{
  "num_hidden_layers": 15,
  "hidden_size": 384,
  "num_attention_heads": 6,
  "num_key_value_heads": 6,
  "bias": "none",
  "schedule": "wsd",
  "max_seq_len": 1024
}
Each number is 128 + 32 x the weight over its row's rms, rounded and kept within 0 to 255. Layers, rows and columns count from 0. Numbers have three digits each. The size before them is the row's rms in percent of the matrix's.

# layer 8 MLP up, 1536x384, rms 0.0516, rows 1246-1282, columns 0-191
104:100186149094158087095071154136124054122067147077123099162136080095132058139098160173164117096152102171124076087066125169081149149135128066124184164119103126103195153109169127167104085130147123190195146119084219089143135181200057142116121103143166100125113139133107152151159101094170136050137122183141108119146136136144111143170080146129155092138136086162167064112081132155135061120096177172166114081170162129163145145135123120101176108133121124122197146117091108090102156146140097114114120105070153125121178124115187153156145109111139142109094148171161138098141195087138130087
100:120106122196131136107135113152138080122125177116184112132067133125121094153158123182139161137097147166160144101148094079162041084169135096081179183173134116104157156148131097107119186114146117076125173152124114128132150110091096101169128092125170076110129187163153099091084132080091099149126062064121073099146089122125117080089150108112079143086143061145151116132020123083127137114196129134075145215142152119154148172105168107156078113155104083129163131130179112122104131126110101143107133141140115180099132139100117133160164116148112127167085109131128121092124092124136138129
106:117143147167106138135124158171098107101113165119184100151206119152169147151138123119117157112148152163133128142148123134166123120146148195172164135086181134123077088081117103127079123102115140170168112146172176098143143153121138132121114104157137141133108168087182120068081127137103059098118139140156159208140144130139158079143145126122107143136164107104137099131116156112101095160210083149107096148128136143138063125156062154149147106110111158154090149089133127110109101053077103158154139136125173084122105119078136112123130134118144100168121086140115125158133074145118052079
101:114175132107158085142121105111135098153133122126128105102170114063145098141096115110101133126155097159155191131134047129099144119067181139146068098164146103117160116081113119177123140091131122068079140121188059149053149077125158044149097124133182157112126133138110157119116130116141079128166119192147125167162068124153116159128149124077168100140126192126139094155059105109120144134118106135079095095085083175139130132089141090135133140099102121126185142112137191155126185162152154106078096127092073165157154088075153096129157173132130120127150131139166123104138182121131110133
099:152117140143076115132143139073076139095106139123172123134081147192125052198145076069117145154141125165139111112147191148157179147138139128093134115083169168136160189102175131087086133151129145129096125133131085068090098127097122176170112101103139198126148113134087107114093150136099161100115121086136083134135122082108120151109100141102199111091143123097137153109141127163108050156165132080141106206137181075089092151121155125152134147157125144123137078148125087065116147164136102140147076160102178130082129134135136087138052117122134184144087176128123235135061162130170164178
103:140113137131110156134136108122131079144084141078077133122121142149099089158074005102062146132112163137170162083100083172100118154137129117193109136226170095102189152156119157196178115084181183171136140135169090115118110107137111094136148122152144132112136097118121134137130145074087114100083171077147136114148142123156140148135016135088074144133100114089104118094158156150106176148158117076140102135143073161093138124149181194114121125110124152078085141160057148165132096121142099180132148117147084158107111107115103106116095167160070229127136109134105169124098092131078100143
103:105095118090126109142132173146137102148147099101125068162208105193070133118134119140109074145145119136124089128098143142168117104156187112094147115121149152133125155145136132099139151178138133138077136143131137101155083144161045124147140104106116081109076127133134095124106225090080137143149119133155153115133085188143148099105165107129176111112220088156135133146116155127144093123103140149093103108140100137126132129166181148110111238107087147137190141148119178168072142113033092138105159107108129102132116124128110132086142157069154205148142093124136213098187191101076100106
095:158121204087101166198109157103145186136089110081119131141102094107167120127128140133151101156189123100154093144127116146107107110174109164096131146183124105236140085130175129146062122152149168178180132111093108156075082125145071156117187083134142143119105139112111135068119172085165094152106168149150107131097117154108112129152149134157050085127137136061143114119128070139125158181140134141126090109112140133110191122127206110102102134107098216145089104126195103137116125114145081104151087147149149155109150146152099140156131098142108098160137087115076092138122128102112155123
101:141092135149150080119179084124165108083201143096131149111128104131176111088148088123132147121148052123065095131078077096155181133103113104150135113117104119148179077166143184120138168138150136137127108192190145138080073138159102142149148096107132151085121156172131164105137097138111130121137131140132157134106192170108151095158134114088137157109087156084073094113124165148127147197129117103156125141148033123121144122138129088134116119122153123121165082116151140141140077155156076142096113111098107152120100130154125156131115125190097133107132149144132070131146083215152155149
096:125075107164146129153203077176086172110217130145140183125203103156182146142180117105130194123115135103170126135160103105129124170119188135121081121177168148067158105127103114157128116120103142110108088140142175122129083157131055165148107160102120155108086105118169175128160103162128070154167134169107138112146077064113161117161120186170101098125149142162137087136071083151124173158134120083109135113105135091165182105151120169157130125101096119122150100162148088107130073170127102104110129153144130102095140153092157093078121167104103131126154128139106078072057135135132145136
100:145134144115099106127092151115106106137099112114150141191107131024113139194157129106119072151158079124124156090161157126102144155149171195150070130063102116157140117087135159128102071132131142149147130155040167082082152156117124087097079160158140189108103157118156138139092098159141108141118115117127134160125165090065130177129185144167175122158164140112139072106165097156120127116122067155160071144119059134112099136139137084148066095144095130107136166095105088122142101111106129111115138058088089141140171112139168081172139158094143106096172186123159141157097126166134103160
103:102145116133124160169170111143170132163098097122115156141089104124184178112117114086111119080139140165112182140170098115166158131083109102147106115147139119079112119125141146133154129065158152114145141088087132135087126089101090112114074097158204134098158121133167105087125167116130099117126119074094161153091161186136118192164121113099141112121143195107118137117147062104111122125113169095114114197145152138112135142109124192165131123162101157090076174124129100121136036185095081118106128156143159056085121093120088158098119115105151164127109070070206104102040119141184154115
097:128097141103114124179114190129132092097094191117133163068162134024107085159149214141146174113139105167114103101131118104152159104159153175097165136139125180101084135125128106170124153107172101130128121111074153104149105110115140111098111153136138172083185087149107122178113141063048126090082120149148121128136138126151181114172136129207166172136157112138110159130128141145210075159158117122123119151147116155100131092123157100150123108141148137150140115092146121167148093132149146088155106091166130163120114132136118158210143101117069077141140166120122104136160148186097160133
107:141109145135099077103076095144147154077073115101127131137209116088198123092033132108151126133130090163130155145150093160180118116140172129087149174100084120116137133162113090067155144137172184057122120145094112146142121145171056140116172109131125110121146159095123130072091029087166146180133169100097095166102136199128112181155142066094156167075146109112149169156135124070143148153125133107104122189095088109183172182121113132110141125135132113081079156175173159075111155107099104136172164136098105121146112146136155172132144191069162141122127125160130114125142149084182128202
102:184092153110174132140091166141112084132181119103169134074162136182133114112133162118153147126116097121136145151139151097162111124104124119105111142134093148159131213200154108101091113129117119172110062165147110158126087130086136138151133086087094158097156130142089170145142107097134142181132099179146159171133100090164192162080186122123162172106055117141113132115190148119088120160109223060122108069113137096025176132161124111137172148117115111082120092056130111180091170081097130143107111149116178138165142094074190167129106108176085108105164134182138179108118105183099118131
105:098151120146139076143154087152121157133104124166127186152104085214177151164094140172130098154154126110073108184157161092093117110130158132064087119123162150040124099118101199100125131139177138078106181090119188183128106147197070112161141084111139139129109165142121097163117157073140123107131130137082122141124126118128114150168136128130148070143110138112169180112173094159144162119197076157148135155179135109131088117116118097108113101113091161133141152145098175092128026137148148125137133118104152105071164104153123142162179082106117145100178162152112137126111119104083153129
101:105156083122095114116154103158141180118123107147095098130156115091133070074065147107134103112113120147160175133143155171164061101135156119128097102120159118132194133122109113174145124139167116083152135081090131129135156123165162138121181117090129104046132154148122164109112168066094125183108057139134097101101096113099122096059168158166153102129166136172136098126129084102078150096169138081122135155102168150158123101163116111133185140121060099151191177141144153138166154110129149159191141137092121073219141111139147115067139124117134232185139135207158160121136155143076128137
101:067080111130072161156149081115125135173122161169141108131130184128142124115142182114150076081129086150094137108087127129167149126203075129164130155067125144149120130129109082122099096105142084092132150204078183097169171138167124070104119164118120145122207149113146140112139069092116132112105141133078150116113100121133141117127137168098118121138153148115086114134100124130100139093092128144104112162111082158190118122170116045048170133102168073109138153186116109100145128092173129115137140149090125095138137139093149150153117119119132105144146164161080129158134097073155135168
103:120118028101157091123111122037107134154124171137150124232077135110113130085105134105126121125154119147104117141108111121091129202125034126158127163108184199136178104137156098132144129102125119125121155080166135059075132115067146094157191075167179089101076048103087108176100111098155100159094077091127145176161155135158120158084136126127139182129178087125148080156132121113141110118086118139190101090117089112120131175125153134166091104123094178087077168091099121141122107146140180067165123217164087075158163114163117158105156172140126148139105130158124136135102187146124124133
095:091134108065187184117122150093120149096145118142122117136103124089085150128103114084104113151128094134140183129135115064127115090095149129099095096106129147084109134084140180078118154121147127169164130145131089127113132144083143162110096151107190097112072154134110129142101102152134140135156117201115106109142101132112147129086095104140193125128111113104142085211115143044167116119168052150118133140199174101122089126106075094110136140068077162100124160079205164183178120133119141148189141110159102088116129134141123144139079180207167141180151184149080175160121120205099124149
098:143138091108104124081094137173140182132149181128181073177144125117138115192111106070148122102162120144090144101077131089137136117187147124148157136154119102158156101145124120089081094131137122146125128075132150124136095127096122126126097189112094111116160079117174161179099117156152085135126179127163154133131202092110170125104061083092134183130094139152101144122085172186109110103153052120185122176163145100132141122136195120076106095131107135098117146116081171151119138101138105135160187108157145092045150131085118114161111164195162130174087139154141143140182136172123115145
100:163142130111151143086162193093156183141157062104114099142119162115136124150098137180149110080153113183100173149156073088195132049132142088127091121100115078116102125147092159124193071165144103093203126123106154099130151099130113142144128120126130161133147062121126165152125055124096116111116175159144150112109152139094127153123099078094118180138056115089078187129116091178107137173083136133091142124142157105168141175160090145112169127123074146125127142127074177118049146150151179110123123112110178170148091072116120180093128146100124067128042197132154197140142138172158160118
092:069136112133159061144112123095170094133097179130127111125119121129120150143108092107134044122102114149168089135170147118080175091126191106154207165122119155124147126152076107132112116118168169135144158121108146084135074175093134181164095178099137111156128087101118183061160131106118150108086198191107157119193170158134186112161157147055151160092108137166147133145088145142135118110152105088071108074151099108127128145120181104125115117099135165120194130141100144117139116171173091129011131117089107115091096143120140171137117155150082154133170118126102128084160140103086065122
101:180123086175201144181180127100175128136172102123172143153149118110164146081156176119127119094137136129163125136189120149197107088177150128101099136139148139128132106134207132180101157133163164138162089121131175150094055088101131113115121112161106086166176127146116183095182152111142166058147086160116111134103112153126177170106147149162165181138092104084111109079123169107149129139120103000135092131126164129112154135183116156125079146146110104172149137096142125094083169130129146131088182152129102102074105118150140150107049129096111081127167160173057108118138154073096184112
101:124103069201098115072138193145115083165135098120169121135100108178109110151110164099103164164151170095157053163070121136138076108181146095122053148182171123118160119156083178096098167056121082132132098154145151129031172201081171107111135051113084117116100143154087182121135110129102119113115129162099113119124111156131069119103087166112112151122110140160088138112175128110168180133107174176095138118151136125082120051147114160080118185180107064119097123136115099144105121105178173132133151130096145163150091176121139097165084100167116149128129061127111000144201159097116114148
095:125152179087127165089128139055136090181144135085112104168123111107079074131156133152126161109104175123174145158102148148116089167131088197135149105164120118150116174090156140178091190112130116133097154179089101132108123089120196146123062133117093128088091131131127149127077109166119089075181086181161105120148089152127142101083155158126086076061056181109141115102145091119119154088077188184085094161112119133124096131121110127131116129124096167109152090108092113112128133059130062110097144144174104143118099165184127091153125135138215174084154143176099137120145116216089130067
102:131144072140149105148107154142091092150143129096136160166149145068129157121046132127132167177114147158136106185083137150091124165107197173130160150155140108156093140128162096145150123108081119202147103125142102092102175117134134181101075096198149099070109135145108096085157150096163121153154114110135150148134083111175099125087175098143102103168159140074094048127105100063152089152124124156098146172151135149093205090130115114119156146063125182095133125125124132111121176162180145164102176135155119101122094102107158114134078124132105098134101089116132105081100157144167109139
100:094137083098138165140080129103131126090133148121133144105138146152156142087131118143138116128166088092087142161182181128148130121125114110173115121146152100090100124148080077155128101129156077176074127112127073118109131092178111098137133173129145149093099171152119124139118135081151129093148055116173133143154143177058140139137094167096081092128052143085104028076170097128166116104172072187121146154132115162123108067181098119030130128094073103134106129182121174173076130169089084154120161162119123077105144124115102139113070109150161117114186121104125104103154122127128177149
100:158122187126214134132137091147157100173085134136168122207121143081087135175149101133148117132139107160155139145109102188101112120136067127141169132051144129108102096110142123156114192126073109147148137131129184133144069182154118089136101129082156112126100073132142165133176122103133145157169139098191159154147130136118200138132093120133067170125116104150135161160121135157140067169124123114091120163148126160194132166185135169125107137177161090143146111107147115112121165133034172133133086148148117174076119118114075121133143137138140100131100119116104145112118157109158092144
104:112179155120147123066174138154111119103155154123112114106126112125122106145130081103110105118134123105152119096153122124171062189077152134063109115105139130119134122125121103154144147118095165156165114120129111111108101139184163172117168110178187128124113070156031124158123112079135074104140122169143140116153137152119104072077104151141118153154140123096159179081071155084105127123129162168113126108152119138129165148155108190069200139179103118133152073116106122160102075080111131098114116087103090101144200081065045134125065171089122081122132113161121182118104167111146091187
103:094071143136150154173103040163117096176104131075140208167202119136166122152122172100144135090157124026111154116114127102088175137078167079157118099207143162147043128105113064169119138152123131108096132102172158171098119150128129172119130109154107183130088133098073063092101133172127166121107095140127126112129173196154117093133126103154198096105100118205135157127106146096169129145150081140106161128143130136195118166127132132173092134090155099151090092132152109115109157179113134152117115064138123156122128146092129127087076122139099111110105134116153142166121136104126069155
102:136096138188131121114142087107172088200153080175081178185188112135105147122134157094126159088159118134097120153079206132085157091102106100124122118159153091120171133068140189138130109116154138126080175133107141153078122139156129089093181144117160163149182168121084149132144145128076114081134139113124083151133115178110154139101137127156155150158088098102089176123123134125132106133093114149179140164119142094167093180158141110191076133116134177195131128135127155106161140087108085139125109104130173156121160121065111099152090108139157190155117160158145174153070156127120185104
101:200144125124088084101118109089156107142113111064108175163127168108145171115123073134102118125116161147160159087084120114103122083154139168063176191136106151131102104155132099099151100138128114133193202123112115128078110091168114160134163082105171156177168103116123186174106121116182136175114119154097078134170167152159111097125203104124085113150105132134155169127120111140101121132167097194105140165090173128132156142145103063080088114152087176128153153076118129188110103127139117113150141122148144134098107099152153081106152136146201122101125067054118181133115191101089105092
098:062114125185102145131218106117150097118062128089088104156135107102097068223103156127130111086141139156151086138098077134116108077182141080121160144132117113130073108101163098135100139116149150120155148105146142107110117169130093121125009113106187129129081117071188119148143101126147174121076090055135143133123099155102133093152080133128093164167133115180161119113118170085117122130183088166124119048142102133131069150160106156159097158158177090154133162100135107153142036159097110159157166150154106125112123117120125133114138143155160070185154095099149211121115084090180051189
097:132147117184160125146113152175166098112125186142129147149161108132123086122109090136197182123163223145146125179080125166138116089146110122147127096126134128150132193187145172177198161073125147126116214190172147106139067079170097179194103083089090126180106105098172140102135069126156077117149155067108169157142084126137170159123115151136164087160194146114131115169131149134181124155142111152111157168127097124121097167167105099180177129139136137126112092101105161114080150156108051143126109089041141135147080145103151114147112138139059143123115140113094152139161104154112123152
092:104114129119206090154109110159146100108189099085126124145140151125151126168097051120131180087181121115170091152176135078156185145123171136167156112140165105139170151138135124121182113100103132133119120090098152139079089111116122077120158077141152079182056088117138179109146102162143101059125120183099141123105090127088088108098156139143129130150119096137146090150081157173217113088175115064173111164114077178123125136121119088068096123108117132251147152140096102203137125156075130093104192143101140098097170130201153139037164128154112049122130184074114112124098113112142115082
102:170094086167147121064102148160153105107096117122149168148145117106138111077106092091102095139135118167163114180138207138172101118135086200112111114066174121151148127147132103104180098171127127179091144112159166133143120146170147132184115151173151101151146100136138197181153099142131153108115155136123142157214140134155095089165132091124123110105080107173167110094079173073121075083154128109155128114093078145140106145130128162110151098111167141111157151140120133094139162152141113140093098052081111136096112197084146114095105169096124119132175211109145105144150062097166137104
# layer 8 MLP down (transposed), 1536x384, rms 0.0781, rows 1246-1281, columns 0-191
103:105100126184157125132169125130155137063101192203134080075128123135131115101123090152198117163133173145085086147131087155128161148153142126112109119146127118168063139084155112139088162134129079131111156173128138171179103136120178150099104125109116119155135118134142156145155083149148153036156117109169079119111166144140149172154083148126110077134114100135182217117117152110139110125131144129133108170167110154138173143180098140162103124190107117116148124133129175167116085096111125106063173094182128169160197175099187138118148117139090146129122107134160123070099186111149104094
099:115101145106134109093156113083162106093107132180102085114112108151110101153110084172165136136115097171163123114184093130129166076162112128156089185108110119130116103089100175178165146115118129135065150112078199119111138139127130148108134138110161122149162093131098161054140107169169135107136108112179088128122134097152116166146121066103165155173111139110147112175093172145162078118168096145136147163132120131116185091120084119113149149105088077163077111119121091174104131097123148130146100156149103148089114120166136127140062084099137104044163142118144134156122159118149078135
105:162117127106094134117081105092121104128136122129129130121190132124095104162081125132040137159138158127106096104151082089074173120115108076123104097161180133084114119152125151143130150132174078137094148165135140137084146090127142127156106157120126148174162099131110125165081187184174136179167127130087046207130139071155120155091126110119159110181131146085088102161156099133082133144094124080156090134088115132125117167151130117053120095124050099152134103147091137103128099147111105075133087145088115191143153109121118161130201085193163112135125118106144139123148129087126081163
098:137119126132132104154143114099118129135174129128132157089119148098143205134123135105156118123031204149109115079122063144116136135137171145125145139146093183140146168098126111124127108134118113119082112118096132149134197138144141085133119092107143136125137148154120108114119125115152130097099165087133153099115176122118141141125137126171108135101098168160128141112147131174168147149095080090186142195151156078132079140082115166108157079019109116155161164088081130136131140115141102094143145151157175127105184158109178139193164131141158102165111205180131156157104083121149082141
096:152116147131194066117056190104128161165106115123137111070138141064103130124103167143114143106161079140104130118108118124162162167085069101181158106125107085158157124125128138158126132153097101132179162126141211136141130156192113107165110093134086096149145137091172136232137144142084129141175178178149141093171090167120110130135113075132136134152126122148129153062179083138091198165167097136108114054084103152167102175126093152058154135173130082097190148133170118149166145092117145116129143085183135150216158178126135119104078138130101151122181123134123164078166068179126129159
103:163168123148110079146118099153133147173109096168172180113099072119114122122194109108177097174077142143178152134114149141157169161135061134084188169064154111079160109105156084096175149133087148110165148171100093185111101085134180097111167125121154133177184158095136142149153131134157132127168101156130145066182128148171163061115097110111140130137145171111138148116148191125164157143085095111093082123100118158100155174128157152088113153138080111136118147129170129179115142166113160111158089077086129108074177176074138119149109074093209126070106098122144088094199075178127166181
097:071124129119126154141107119171143139114137112148104074123130079247147100124181109209073081140117124159113100105098160074191113160124125098137112149193123135130155146130136143187150149093165113137150090145104091140101124139127161099107148105123087070116122088112116113095213115154151095107168105134094127155175196123118126070130170154131146150115127101099101116114111127115114137153103104135124170162152128184097043129186108122112191157114109159116154144097072105105115177120096136150141053084159131125113098049099137129125116134137078123073139155083119113146104140159159069154
088:168114042142102177088135063119193072128162147111108133134131111140063062156158116097172110112192140189156165156071131178139140185113210125143153126139120129144147169081096144144147115164140088177123137122157106128147093127153143088127086097130146123161110114100163049093083119092139149121108135126140118095162148173100165095141184166122176093152136098149138099106054175146109130105168166161099140132161133103089132155166085133122101156102167158117168137085074102192056113130179066193187088110141148105140115102110099156124105145107106194100101161145110100153123168174133083187
095:149173155128120127084102124136153128150153122134043142119138139116114134107104134100100160129145121125211152172128209078108147160193098096137178148124074114123128114126136126154108093125148152142125151118158073156085163155127125128143179187131120146172170121138214147145136084158131131113188131131129075116128092104109105118127109120149113136112182119130123098139139092106125147132136108097147119095070176140174017103122141126162038162167190133161085168163089134090067141142103107087150133140160206156202078117218140094122124122140080085127143128156091118117090092132131163167
097:083121138083100099111152088133155087152127113143130095046135101148118129133181122133131095153075118139102120133109164158114088152168131201118111172129107156095154092059119159120096146102113156091172183133158154156122134113131086104112140115161108107148149105163145117167194100134153136150134142114160142163086086080104103132132180130108183126122173143130157162123169156143112147124093107142117190195147142076119083090170138110149084127099227125126090061083104145152188144091075161156107154152184112116145087178132109134120097082134141111097060130097096076127125158177117160155
100:104117118148116144133102103187087113160135120067120107134124197156121129108049075158160094168105096103060139148185086073072185151189125067122192136146076142097116103094118161088176104116098051099097114142135153090151191119089112087118168145146090098135141091098094086204121123129087154107132120128103118089081143167117147134174059095192135150159111123116167104165130137103126091154121167112179151166166137087101134143130129090091115133135188100108086155135159155152119133101131090124090091152149109163113119161149117140103142113136141143116179159112119117083132150141100127073
097:131148126145129125085153114104132111116108078139141092096132140096110103142077101185138134077103106101180124163089178161112117138115139085154115091077104127105138124167100129095106143068119166108087134212113092046098182125173182103138141174154122086166087149112130195191164127119114105167158140136155107175134137133127111140135113116135088156151195173101118125201080140071106125168202087120155083109110070123117158114138142087142091150102151110064153135077153076135135162158119136123104146115141138111133169100181142146165101149136154106080108155117105126174170155118118130066
100:173170173132103118145149090118147161180145076159153100191146143088132135111164131128154140157129119102171166149111089194129145065127155109103133166102124117094160146110123106156108102125093139174143092164145117058152133134077073080134152084127169080113115150140105178161092086134141117140070160088121121141150141162138125142184183115156061143120180121116136155106132185144141168149145153117126142140068083162107144128133215154104151091145122155171066150079128183079162114127146124097039133153139069124056194170024159122162186191149126104123064165193095133094110097150114108165
104:178067192134150176104115123122114103133118075100078169096162130162099137078118111186146104100086106113121167132168167106131140121135143112130158142116133105087091083166129114158095102161191105141131072154104143126109139133092160172120140112033057144092099128142121139183156136103166123123123135148146115111064161187080136121137095151124094144146110157119126084150119071144151150121079155116167164111146142136156120131096088181141072113154092108127154137182094091122118157107148114113122137071123132086153181135095141061105141205111205159095212202098092084131110129087117142138
101:124132129118133128151151123139152114146147099145154124130043133191123156118161179107095175158107125109184072141103123138125129152140218167145154118126191131123127104151094141103129136173132126146155144111117085113095143139132091096148121152135152117103129119109100150094087126181109134132189106195107220110156076132091098127191072107124117151134105161122137116087136185080110125212101190138089144101098101106153110102160082129034119119160127157115117061108122095119172094187160136102169111095093081158096137086066147125146144153113130158093107168094148090132149161124094114125
110:120162091172153129118184105115129149157129118145135185171097139101075117114074121194120088100157118126138087121162163122097134121173150170114103161167116070091106152193117186091137096139154098120119126120073158157138164181086110203072165091066096127106131118125111138067115073194167195148105130106120086172105153131132102090126107099098139082145102144138079131014151118109115125095121169124157152138158103138103131080185107158136138155123148124144101124135125172166126103170094144180130144119109121122113107175198085184095138076117166100087113091137154174147133080202155103152
101:179087124139069135195095111080085158136125146163147111157163146091150156151147167077112124144133121119124119148120110147128097091136160079157114149198108071129080097136190089080060132105159151187130104131095101199158149045149097149129118063088119171207147153142066134122120119137149180100128146121093109070057126133141141167113117107121130121165102159116164195156167114179134142143099158106126070101128087082088142110049140091119137161097133069158091110108152153125124106167111117096193105115126120116091107195162164102122102221160104134093156151115086154099166081141097099120
098:087148097126158110058121147129082129160108110125097116128166116107162058093109104055137077118176117151125105082107154089080113160106109131109102097152148094135139149136154097123089093115156102149138135099088102156118107127136145085132112116150085114121117129178157124129135169107170109093119129155151155091122122167100111127147169161146080075115110077131154124153117071113179119083170139127145152144175092199041136122165108196123153131122131101116136232115112119121132108160174123119212166128102126161142118140198158135103145045121073166120101104118066104091085129065139132131
098:129109160125132110053095159099113156124124089121115102144041098182121120113164154132168085136109114130151138117083166189125122086121139102117127124167056097122089120105112145133149132158170112187146076180163090169181113198189185133112106101139095187129143140147184055118143149089111137168106106132105122095103120139159138137140145125109164131149149231125144108171159141188132107134127157147141106110096140100146134091120161158148115138175123115159216087070087135123151204109155159095153154177095132086086085111100086102135136160102131142147114128091145155079079106118136129113
099:142165094093108112065173114141149129112138192124111151159154142143154128137170145177115078132075129124140089100122111134112214122126120087122165172145125131202118108116100172101170048093105152090117087119095182101120124176067118142143076161108106080078167150119051092143183157130130160113171124137135049139134109123106102086149127137119066107135182159098091150114114131101089129177117161081122182051085123119097204176137116139118126121200138133093133163162118119121120120133105159077130080107122191111129130164131168193086114099101121135119143136144133113145142130093118095160
101:154183135129151153194133108173125136104103097111120145136097141137153146152141155073139160128084133142114103109117140119197070145143035138174134091157150145100142137139138112095119147136081106124145147133144138177114099122116092148114132194093122153095048127135114192107102100140168195151126177081102179106142121106221150085178196133131134139168076136141133141134202162109124141060067126152188097139141148118130078126142136097122155120135072119043149227157101120098074138123163131113134138179132102171133084146105133169108170140117145162132154163089118202152128128148108148105
096:092137199160204160090171148119146098103157159097109163160140146180142128073070048135167135207146144068121164067098174147156077093124154137177051101123096184118119081127186112149153171093092122137154147131125099156160087111119156135103072116155092150131120153129048140145138157163124144122134148143129119173082103100101125113161122117181085161128163160120154090131102101108171089171142114115125145108113154160114123130141165125106068169165147119207133140148128093089109087150144111133149143102098073114173102116107152097125120073137138156135157140120125128073112133154177117142
095:147144066193160107145158140122120110163109151121113168168136110099119081125121121151071069132138104130190134108083092136159076106133163065124122139142081103115108128101106092133106137142118115121095114169105077140096148102141113064110157188105188108090120083171221095159150105112127161114140110092144075157137144159174071153197137163111176129105119123089129180092174156108098148118122080115142119166122098106083122107116150135076147087133166146153106090161135093151102119116077188110083131153151103124152120103152138131146106198114172082121090115146113170148127145106144066151
109:148149150191127131160191078181099135170171088137143145189072112124108083161123149174153068104119095095095159097138162090115126138119131097140149134141115169106122104111112140133152137156145163156107128141091187126157084108140145139057141083056144127114120112130143147131073220162107164094126121101118205152154202109131117153068159090089097139101067121085119083107114095149100124161097168093080189110153104153173207098178144172125130124107112099123099133139129116156169144085156113172078067195050131178141099150128184173158121154137108100091088097109077113120121120094153099172
104:138124116157131104134181134075117127126197103161092088149158076104170111193144151069097119135128121141166127104135188130081135147078058096110128114098122149162111156159101150033177145112102144078098142181082107112088123089180129108148068104165192139192101097082134148162085127166102116194152135130114108120106126083092152120128124116122076145165136089206161090114223109186094083111167132083077100131102131129117153150072072151123132136110101119125165075153105108153179123140132148138121110111170138157169135115115158159105097063043085089136149132188105137135110089174109124117
091:206117093139102137116079109151151133155106158140062109127115129098111119133137089143110093129134103157166081135133089055057101125164172175120181134152140142073049130162114136174129093102133105101177128183139097139132144138146114157129114143138080102104130116101154163113105125095157211122085114173159172146096119148151090135176081126135122107173148140139072142104163126081077133134144081117152160102148218129129128130167136077123134155140119150118065123115165132178107080191101171093188102144149098136124099167151198159120093116104103083131112142140075152152104174117145137159
097:113156189065127178060144114068130087121115191148180096138157116202154082194090102149109153084142123086079171129080119133110114151123086148142137111154099095142114093118151190159110109150114166179147146074138069159138086076113114091169113154100125130144136076101121159113084177061093167093152111030145138093079164091138116089137115133184138104057113119110092167093162125085091160144133111151120082114086091115149109131098159090123161075105150155159098175134143054070121153166082133084148184113147134134109100124147148117089148153097118141109168140175144122086147108065191139123
101:131104157136136219107145128132157149133129160193114104172096089126123169102068139139156211078098098191130116125131117094134147118122103105111083184130134157116137171120126129055127111137116126093197197179105135121082140148069179132136095073130149074143105148072145151098148102148119126148180164138127064189110158120120136160162113101139077080114132135098081134134174152116019179093123129118175137136171127112122166169153115155176162132112154140200101171110147166085177099138158146078181147127143091101151101171166163132110098129158127137120152083132158153202154186136105163149
098:121116173133157115096134149118135105073182138190142153167128128135078167090094168190081123088129083142157072127114138160192144093124054156180117135114100108192091124092117100081110115190096102117206079122119121153174110071125100129116117175127119158147083162169157142054121160180122101117170123167211131163144129119083044093105083173133140066162202045120176161097111142181094130190137106161105181067100100120143121138106146077083104153092158100108114180172098147169143140157141152147201045110128169066102118091152131101197079118135099171143116119112063177147127099160106105109
100:072165136108140093113157124185147163099179148086155108103154086176163092144194122132123142186142080131170146097088099130112163152158124103094167120112137105153146129126125140121144166121067127070126124124124140151135083140118152127208112106180135163132109122088080164060012078061132112106173121144068069104138116080167151174092081119160179183042088172133137145128089129104135094087127145152139118104177138137157121129162074188082176130093187107113132097127108185157124106122098097099143154132095080106140136138144169074205140109089092122117115134178176097098119109103108143102
104:153147175164126152115141157117127073141157087103092154152108217075087155132114157055128150157058125125112210089132091125178090073063118145124133058126153080124105049109197191104142119110124123129160118182149107115162156162177141121084070085140119118103140151128128125134150098172123127096084160101124170134152177096137101126126130145156084136108126122083145048111140092070137094159085113089154157113148098117123123152108112154154113128127135121116153100133081090113116149153142140114112091163087116132129047164186141142142163130131043149099144174160108093103162118066126157116
105:152158132106133151121104137134103137124170157119135134129162156163202127115116119122092129078106117136195083097187112162124110075101156089138076089219115084118087163112108140169081109137077158148160116132128125138056125122208107063107149129158116124105146140080061130149194122096158103138117195148123148114137090122134127122157111147130163148117117098151133159135141063129100195084070049112100129151129147130140172126130137142129133134149116086157089159093120056128154182173153117115142112117143164103194120182141166209212158141109054125121136126113150104118106112150131161133
099:115133086113060186196111112155152129126081133113151110130174119150114104140135100088113101144140077123097081183133141108158141157120109075131135124180071135129133153161084145179159078203113185135163185080112116081123160163146126074062152044088151092086169122136091114096107107151087095133095113175134141115098130177079103175097101151132167126129176136178077143134154135088119167131146119140163130183158102154105114105160179113129137104183155148095098103096191191094145133138150090123098081107137101155167098101085096166120077176140121110085107133110096119151148111114096173163
096:114184099157132130173135094102080112151167103179225138114117140106161129119137091051116176139106103081126131128174175119094158120092109160104160160185128138093092095155089176164092113128048124122128093087160137120165131090147167092101118062128122121139127188092131149125138173149125133126168168190117073151092118167134131129122126168173130140135149156059118148121211074137142137143143140104090196164110150104144124150079173186114122081143045116089131048078165139135198221106188127162172088091119150095155146136103094096105110125142120127110092125115108189129140069186088180096
100:156075139100113080120103075126093145124099059132098156168107170138193151171112177149157110176135094166093161092196145135122102174107090115153062102162124140098119109143130157070068131119118222129152116080115141200130149159085122125099103130106142102108148144106094137123113156156059180144162080116151142131145174114081129089103124121120106188093140109098168132124072189138113128129159169135184108162099110134080126079152145114171128134174151095176111123119114145130156128094085070092164106111127106134138146190125129166149143184188154067065081100110191104175100150131169106155
087:187144118096048112146147071157108161140129120139122116135115129114124113097135163126110087147144086120116186120082146192108153115121132136083099058080119070092088110167098093129102082119182141115123129111152101148122163132155069123134079099095054076158097199140053082167140140141143178149132093105145060142171151112196131146148139163109127156087148079159196174172141135081106116153100174167118103097106133074119112126151115139200095140091085165108095102109059141111135114117182086144171100123139125125119159131129137150212104088094154104098109107128113114093143141140153096150